Weights of a small GPT-style language model, trained from scratch on English Wikipedia: 9 layers, 185M tokens.
Each number is 500 + 25 x the weight over its row's rms, rounded and kept within 0 to 999. Layers, rows and columns count from 0. Numbers have three digits each. The size before them is the row's rms in percent of the matrix's.

# layer 6 MLP down (transposed), 512x128, rms 0.129, rows 331-380, columns 0-63
140:468481484504459444548497500474520496519507535479521498510513459426512495483501534500512519464513526490482515470483497495511503497514514489500498478474544499492502530486483476493496474549506505
081:451508527519481458516443515498513490478552495492533554478482479526533449470478486463490508531482537467508510479492476506453535483552503505480521486525533489481531512498490490495489532534528523
076:498512494473495485549502505498480529515525491488488511484499519530491423548503497484503483473505457494483495470503497500516520503493484496488506501500488482487492532496458498510485484475506489
109:494470494556527493509499471523513502491508518478556488541521457463523487485543521508545467545478512510448483493518493489474493508519503500524465465514524483485483543487473494473515498490523498
104:473515476503553515518516505492547479521546487465587500495506468497481507470488540501491489506528500494510519547484503515498494493474514526469522517501488470505521530481496551539497487522517465
080:478497491452524464481495519495508499474523533455467477515496528531442466469507550478509475541512510534471541492483496537508506541496482486452508512505493545502525524506511488481464491493557469
088:513502522535481458472510515501527470487490516509556511504483504495517489473497526485466502520530530506545520512501506521505471466490538465489476555523494508536453478474488514508517508492515553
140:518526510528511529505508502485486494479489491469484428512462554457461575515439508498489501462538512483519528510478474497532514577500542490488467553523510476513471479492527522473501458455508494
110:501455511502543509512489505544485526486491476511507499475469479529493470498463484447510475481447500458503508476493496510513496472539495498534471507507545535481511533513519492496542494462514502
084:476519516464502514491468524479519473473497485492451539457532541512536446540500463499482478512496497496478528503508469511514552487482497537493541470480497525519506516553499517454508477496486459
136:499522481456495530519461476527547499484517512538525500531474527512519423502512484475512514516488468503484485527526476524481493464452469548503502493488466513497506489478524508503520525488511483
101:536536500505461485505528490505479465512515473443457514489501488483491474506512529499498480513498537495481518521476522533516482517488475511518481556527474457483502483509522505507559533474529498
089:484490457506484496503473491469515489531495480512496527531502534485554511491479475440504479487475489559474526528521474480507472500505509474510500528527480526497516507507517475516510517535555500
085:483482501484532498491483468473502505493486497502536477522490513486494480470501488498487495516517518475466475497488495558524500524524559511471485503483512517527512524509478493495513508528554495
096:510498499501500511443494483483496479514504471496501471495514499481480683499503483485502519493472491484486504502520532499502485515440514494473516510500493502504524487516488488492510478515522500
107:484497458509509502520455498479488500484518496510520464502551543500462480496532491495495495525506527533521480479538510526499485476518513455471505484485509482474477536509528498494499459482519503
101:512472513440515519464493487534527486484494518495503476520514501484506487529539468537454523470449488470546556497491525501474501449518506501547460530495521524488514488493497486530525492515497477
072:519550478507484492511458531500491500480533514523480506481518513531482478486508515510492468533509513530520519500500469521517512537569441509498495496535482508462501494519489489510517472489528458
075:471539493484528518456470506475483502476466485488532521515506484534542496507529498470514475543522499509525499503490498471526501514502459506467541443514510529444523494481471506481496518525483460
078:511513491522500515502486482463498466507501492503464517493551515471533565504491519495464478515509521499472518500472509523522440522512485466499449492528486486469480492559550498496499540502509510
094:545484475518483534490504502468533511499484539462478467514492503512562482476511509523514479482482478473488450528530493487533473554456518486464486466526458498494531505539541510519486526500498512
082:509519452509481530539480506439482486473497491520475519545504546515497435543489489458500449510510459476477487450503503520495506512523462512500569495537527530468514545534461501484488460448518481
092:485493489485455492456512540476499534536544539516455480482491531502528504509512496514491507497490510497481494516471522506503513494488488476489486522490540546519491491474536473538475509520502462
105:498475509526492488511525533456494498510511460502465518458530461485462579492486460502470497438471514521522502483498497535483503505461517513513498521477481514510478507514518496546513503485501531
090:472536515521524477529486531448490472464502507520524515459512548504553479511490527483518497513486497480508498505483533459533435532503534480478489475474466523498500502483503504484540507471495532
107:480519478531493535499469499525512491507492498512535494495512461500488514515484507516495500502529489532536471530515519525506508472505480501479514483521563482441512523482464460521483460537506515
106:504493487510456488512500501470495524489533518530458492488494518512522473529496460511543485506478530534521437528511525519498461465495506474490490476507520493474490483516514500540510486527524516
122:467534459456486494540508539510517456515483481459510520519485534495518545459481496520498511483549504493510548486482511533502472541459484474478488528489475507508475479450516520499523531524469481
115:468471477497479493489492475503537486498520534499579504530457528557533501533490491504454523482500476495460440478487466499528500474563516538467471523490466487506527462498495521540480530480526507
099:567498479459556492481500435504537480511523535514507487497455491519491488518536504492508477527478469521500493496517448498476513587505512454518476474489527471479523475481515499489544473521478511
093:448460469500562526530526473475468530522495515481503459452552517478487458510474557498532531503481514493511542490469525536495523506522492526488510507493511487475495516501545496502484468508496488
092:476495453484477522428539468481494507515501527520497500536531494494584478486512467526481485463488518487512486455515523498489546524497556523469503489474498519510469493526511509519477515518512460
091:471520481490516469490502490519487501513497522490515518512476472515547542514474521504501509473452518498481477492502503533509536480538505494559494503508496500515496518454479493577525488539474547
084:495504481507489492510528529455486508469517515519538488515510513516525525569518465488473484515541464478497533483483506493434526540533474455484523474470514520460529534512483469520535489476479482
106:485549498522538522487502460510517498504466534511515463513468480490606449487482480512537478490505513482490522521482519479515518488537530500470567466525551481478521492498485481499507484519537520
095:490505476528446530516488543476465474484510520525498510509453525483512546511480473476506496544474515546490529510490489488481485447481520514514509483508475489495498490500443475506470482513535539
085:498488509522509483543473474525505504482493536515500524496472516537488530483495505513492538522474493512494482526508476502474470540483542525482461540458485504524509474452461535519492491547475520
098:505533471486502467480484474552510515512484503449458506510524494489531516518542479510496475520487474492485432485505516494486517495474512497503516467506519487482520492522525438542525478507513472
112:529501508512526493473514517547496510509491467516513509496501512469493638517473520517490506487488500473503505532487502482502503484497491535471516524524498488502501534477485495558506517499467490
096:489544509451492509498522458505557503515506520483534514480531485502514526483501489507496553524482484506473477492495472486490472507491542518484491516544543499504527541530519483494509542505485480
081:530509486481524475471491544462468534474524443530469503491556520522489475516485505512482468531485497494489504513455504487537499519506508548461501473461518537446528509543468479515472507507517455
088:508505467525505510536508480503472503527533496453509476516503462488476461523545483513499468483487506515511545475508471468454480515483512506457501496532512490492502524547529473505507528502532526
103:471495473516555510574470493528507502504493475472517535509468483538489454508483442504513503526493477504500523501488518480482502534533483476502504461519509499472509481503516496481518469549522525
086:447507522503465502471446540506507546470493502465504543536497511545507510486479521506541492506461506485523546548514478509474501511481514437504505458490502503491534508446474497521491507531523525
092:441495488510487515491465478513517485463557511517541496517464520535514447512492481506500500482453484467515486504462475503473505520492509538497496478516490508487480521475472541547494476496466494
085:484499491540495498521466549488513482531486522460530482506506493496496594497521538527490521520496495575535532536476489493495516527516460495490475457463517488457527507485519495468518511485512501
089:517529451516496503525483465457493491529537545555475515505515530462536508559484473524485531525523451506526500470520461509503501528504482520499455512487502495444462544460459480469462515461482491
087:507505526539511523479439508517511450500503518468498494476450541507470566484499488520540523528494466494481519509520504461460493507482476559500509485470501482487501497499511548485511497484462494
080:495534491527501516494522534506548526466523503491474501445505517533475434503496527501472474532533476507474509492489489509532511529540485555508510491530475514501481510516481500453463479486528497
071:498529494490521473497495539433547500506501522495428528516508512480488503522521533481492447522472481482524516474459496527527466527527471504484517522469477514508491557503494489502476530471507465
# layer 6 MLP up, 512x128, rms 0.136, rows 332-381, columns 0-63
078:541457511493489475469518473486511513513493469481477462502522496447527487545487491524526482519492487531465470499542479486504480493485483486467484502501446481524508487536591508474490468524530467
077:522511544492505409538512486513492539467484507513481496526514520483502503484472548520537486497562516517486487540494481472513462494525442485484517487530481476488463490507536498451477501465482527
111:501463490494488500507528471469451501504483528508490500518469498501514491484517506566511553536520473476543502484486542467504470451504507478494502508521531543497473484480506499514504435481477495
098:519455507549510479477537511487455519521489488512488481500496483440507502548473488529492499499466513485529454477495487543508474501517517485489459505537509528520505512508531534522506456508520441
075:491499488514484488446504490476463500496515484503500506536496519521509468489487531515518539497482500464508474531516516488516509492504550525520510512516527576469505490430506495519556489518465463
091:511519507527512515524497469488483507528547510487504484513464518471472462504484531520540482464459485493482507505473515507470528497512506498440522477514465475466511500494510549492492516524510477
126:480496508491519506533482497495485485467503479499476508488477507493499495496453530510510514476533460457517541483510513526463477514519485541497555457504441525518522481482474546456543473495486471
113:492542499489500497564513509551523535534485469508479505531511492500461485523505496482538509527470514514504515518527516507504447488497439479495523492518500491491508507511498507481508463483496505
081:528503522488503483511543508470515520505519489514488472499488517530514497490512528530508515492532507492477539539500541507506458486507504514540472545498494506502508489473511472514490499480496492
125:481532472488486490531481465508483514492495483516496502542495523482510477550460477535450512503478510517545492495508483536524478525492511475538499487564470489510481491524519495499510506515479487
100:493523518510456542530527450507483498487486510533517519549474488522465485516488502515510519517503543505521515492517495495455486501550442482490491510533541522491488503449497484485489465517477483
083:470529555492467447469517494499499514467484494522499490564522466491507490523507542507509478521506517498515474469509483519552486495480449469517479496500521523567515526484536529487491477533477468
098:485500466537460545534545494527474504504467486503492491494504475542477483522508473472487517494549483503527492473536517455500517515502477507488552510509535493500497526438524514459489492475482458
110:504472522501495504504496483512465533502482476540457521480514436497492513486482512507557535504486491506499489481513496481509497524470485481506506492526503520566504475497516548506507498534483501
116:502514533519495481519539489499468471482497467498502500489509554504495490520498495511522496491509498479505509466493518519485536434523477501507465543472492493507505529470515529514502499517536470
109:513511499516492514547517518463494477530529493493471484507458475484452460476473564563537509489560506542498461494519512522522502506534457483494522488561462531497476485503489496509479448491499501
071:510506497519481450501550482486514562495486480520484516503451475469487526515483539509483513496463513506472469506518532481509488518475490460482533503476495500505501498507545483497520481518490534
074:480482471538459483525515492474526536534512548538496488483489480497478496459530515534488515454466479463509508511486500498525509497512502484494519541515491544519479485490505507506550490500533556
074:425489549534497478478491502530490488474476475536534530532497494497460508497492502490497508448473501558514488494504520507489503493498521506501506485484538536499507508432509498499542495532466470
093:478554554508509511503515506516515488477444471555513562494496476526422487511501516457486532478478493514522514480482541513495491505514497482512499478491535470530498524469497465460510497491490481
077:482529509495457463510523513470463487509527509514518504532498499498504489527490513522471509487460511524514491510507465489530456504482519491543522526533551526487494460445499483492540481514502470
092:507483506540496512476486491503463519529474489475486495511501516477494478507543477544534502479454538536535520498483525520527473520536477482472486451481461463521517514496493551439469498493526503
104:510518497487467511511515464547505542500486482526489503527471530475468497477503517508506513494521462499500514511531502459480501517490485466463495491478449475488535506514558528444465488489506472
088:497487515532479497506560504546493499527492454483468516548476474500492482474468512536472518553499502521502490504545504514487487472517469507482537439470509503496479509495547489499484503530490470
116:483461500532484488516527533488454501496526483470520505501500532461511500498499485477528512462520449457486495494483510507483504509489498467469539476492467496486504496470559514484513457472532463
113:525482463549486536490507492532471503531477480537528538527487550472520489500518529539502532499491485488504514493501537518533461470468485491555542482541495461538475479494520488495522461492491492
122:501478561500504465501515525510475505504485498538490523511506484490485493532480502523541518515515492506461456506549509520512454457481485502504531473537488491523456550510512494486514463488529501
112:469511493480518459525485481493526510520484462489518534548491482453438473487547521489529517503521503531487524512494495534500482472533478491518495517518487487525534523480529518465485487489514486
106:529446512499478463498545466535503498510478521488513481487460514465483482494502508549532499542509442508535520511512503506476487485506458479472512501499511509508522551458539539516505457537491466
096:503496489525471520528530490527510516489487492424493499535456503552509501523489494535519537535467468484498491436529520489490486484492507487493491491501460484517474507478530505517490538462512497
102:506484550494487480487530491505512524504461534467504526536463515504494496496496538488510534518504514482496474530475507479518480481491466488515536489537526486504525519495521496480478466476466505
092:511474492480452509481580519509501460508508501516534514533483485517521490545463460531483524496519498521515507465544509472489496465551465491508497495551497485489513534462508517492525508507474462
081:492490531499510511504502487475460437539505524499498488500497502507495506489523559514505513461502513514506518455517497505527478500514500504533483498529518497570522502510471544495504487494491520
106:513511497495467482491548458518500476521528495498472461552442525471508474543494529521538515512455472494485468531504492493514469506505478490469496517512501458523563509503490485514511464525507516
094:467496505521495449516492488519503523470479485465487475530543471517457451446507480531489499467490494514497528517488503496483524535543506495482497500464533490497533517504507488479545519495474458
081:464528495495504511537589511546449494483446506480512511474499510516490482500488480551463497489556453508498526542533503513463475467529508532501518485494448492508566523453533517525519487496484470
104:509501478478497523514529527461499520487529480518532495494449509494469503528501531492475558468513535481528553458534524508450463488491491522526515509467494543521523513477526525500533485461533463
129:497470490480512527506519455500474535497493512487515494526429475465469512476445488479509523460510523488518533503513488517482485498541489506520495504506483507540459432432498512514507470506499487
101:457488499487515466505488503457540533494502477515446493521497464489493481491447501463544494473472527507463499514488477500443484501523510485504476510467531522517511539511473491489517533516526471
077:469490484505484519528529470497572439513460551518507510478462496495492483513527529477524485495487530494508511522575469488501507493486508444506534479507496536581467539500509477487528494490501499
082:473501521502509483492503491496485516476478467554534503503451480502460499489538513495540524464517530512486514483501532471566505510510455527498527482459498471556499527489494474473503438509499503
090:480521499510497494510516465507497532485508519538497511522450485477473478500520554486496512475461510507499505513495501460501467500494515470527508489470461515513469526511486540457497485507485507
090:537479460496488501491546511476504485501543449493508536490481480452489493497468487521514516477464525501499505443510515484524473480510498529505482509537516497522482565527499475521550462484499474
089:524480520503520473512541488503487503524411505483502492496533522469490496494503508489568519482529509523477542498509504451500472506510472465504494494510507471495513505507531493487544516485510467
084:514486502473500535472531447524452514501494469552522535496495492486529503517467485494509516505510502420435475482551496483485472477500526513484530541480462471560493506483504535537509483507453484
088:505469501508469497504506480515508542485469500448516491511498460548506494467459506508553539503542519488517474531515521536496474453529484460536450504494488533497492546473524480482480458478510479
090:480468511481509459489536464499506545515512456505461529490535458481443468457499519481493490473489547543475506528545519492513494498517495502524474471495494495536523502504534491485476505523530509
077:457496541484487503509481495502464470514525504520503526545522500511512491507457503537466504493481540532524461495532484477517478498482505517493474490527535517528494526505527541459487514514491453
075:525474503502456479475490495521464519465499500477501477553513493510501490487446494505477543492506508450478480517536521493445505504514545523510496485497499499464514497484521507497495524510466473
132:512473537546489520492532500524489504491473465495498505507456532471450505559475501524513493524501442511504468455476521520475476483501446466492535475510477487510546528535488534475488499513500488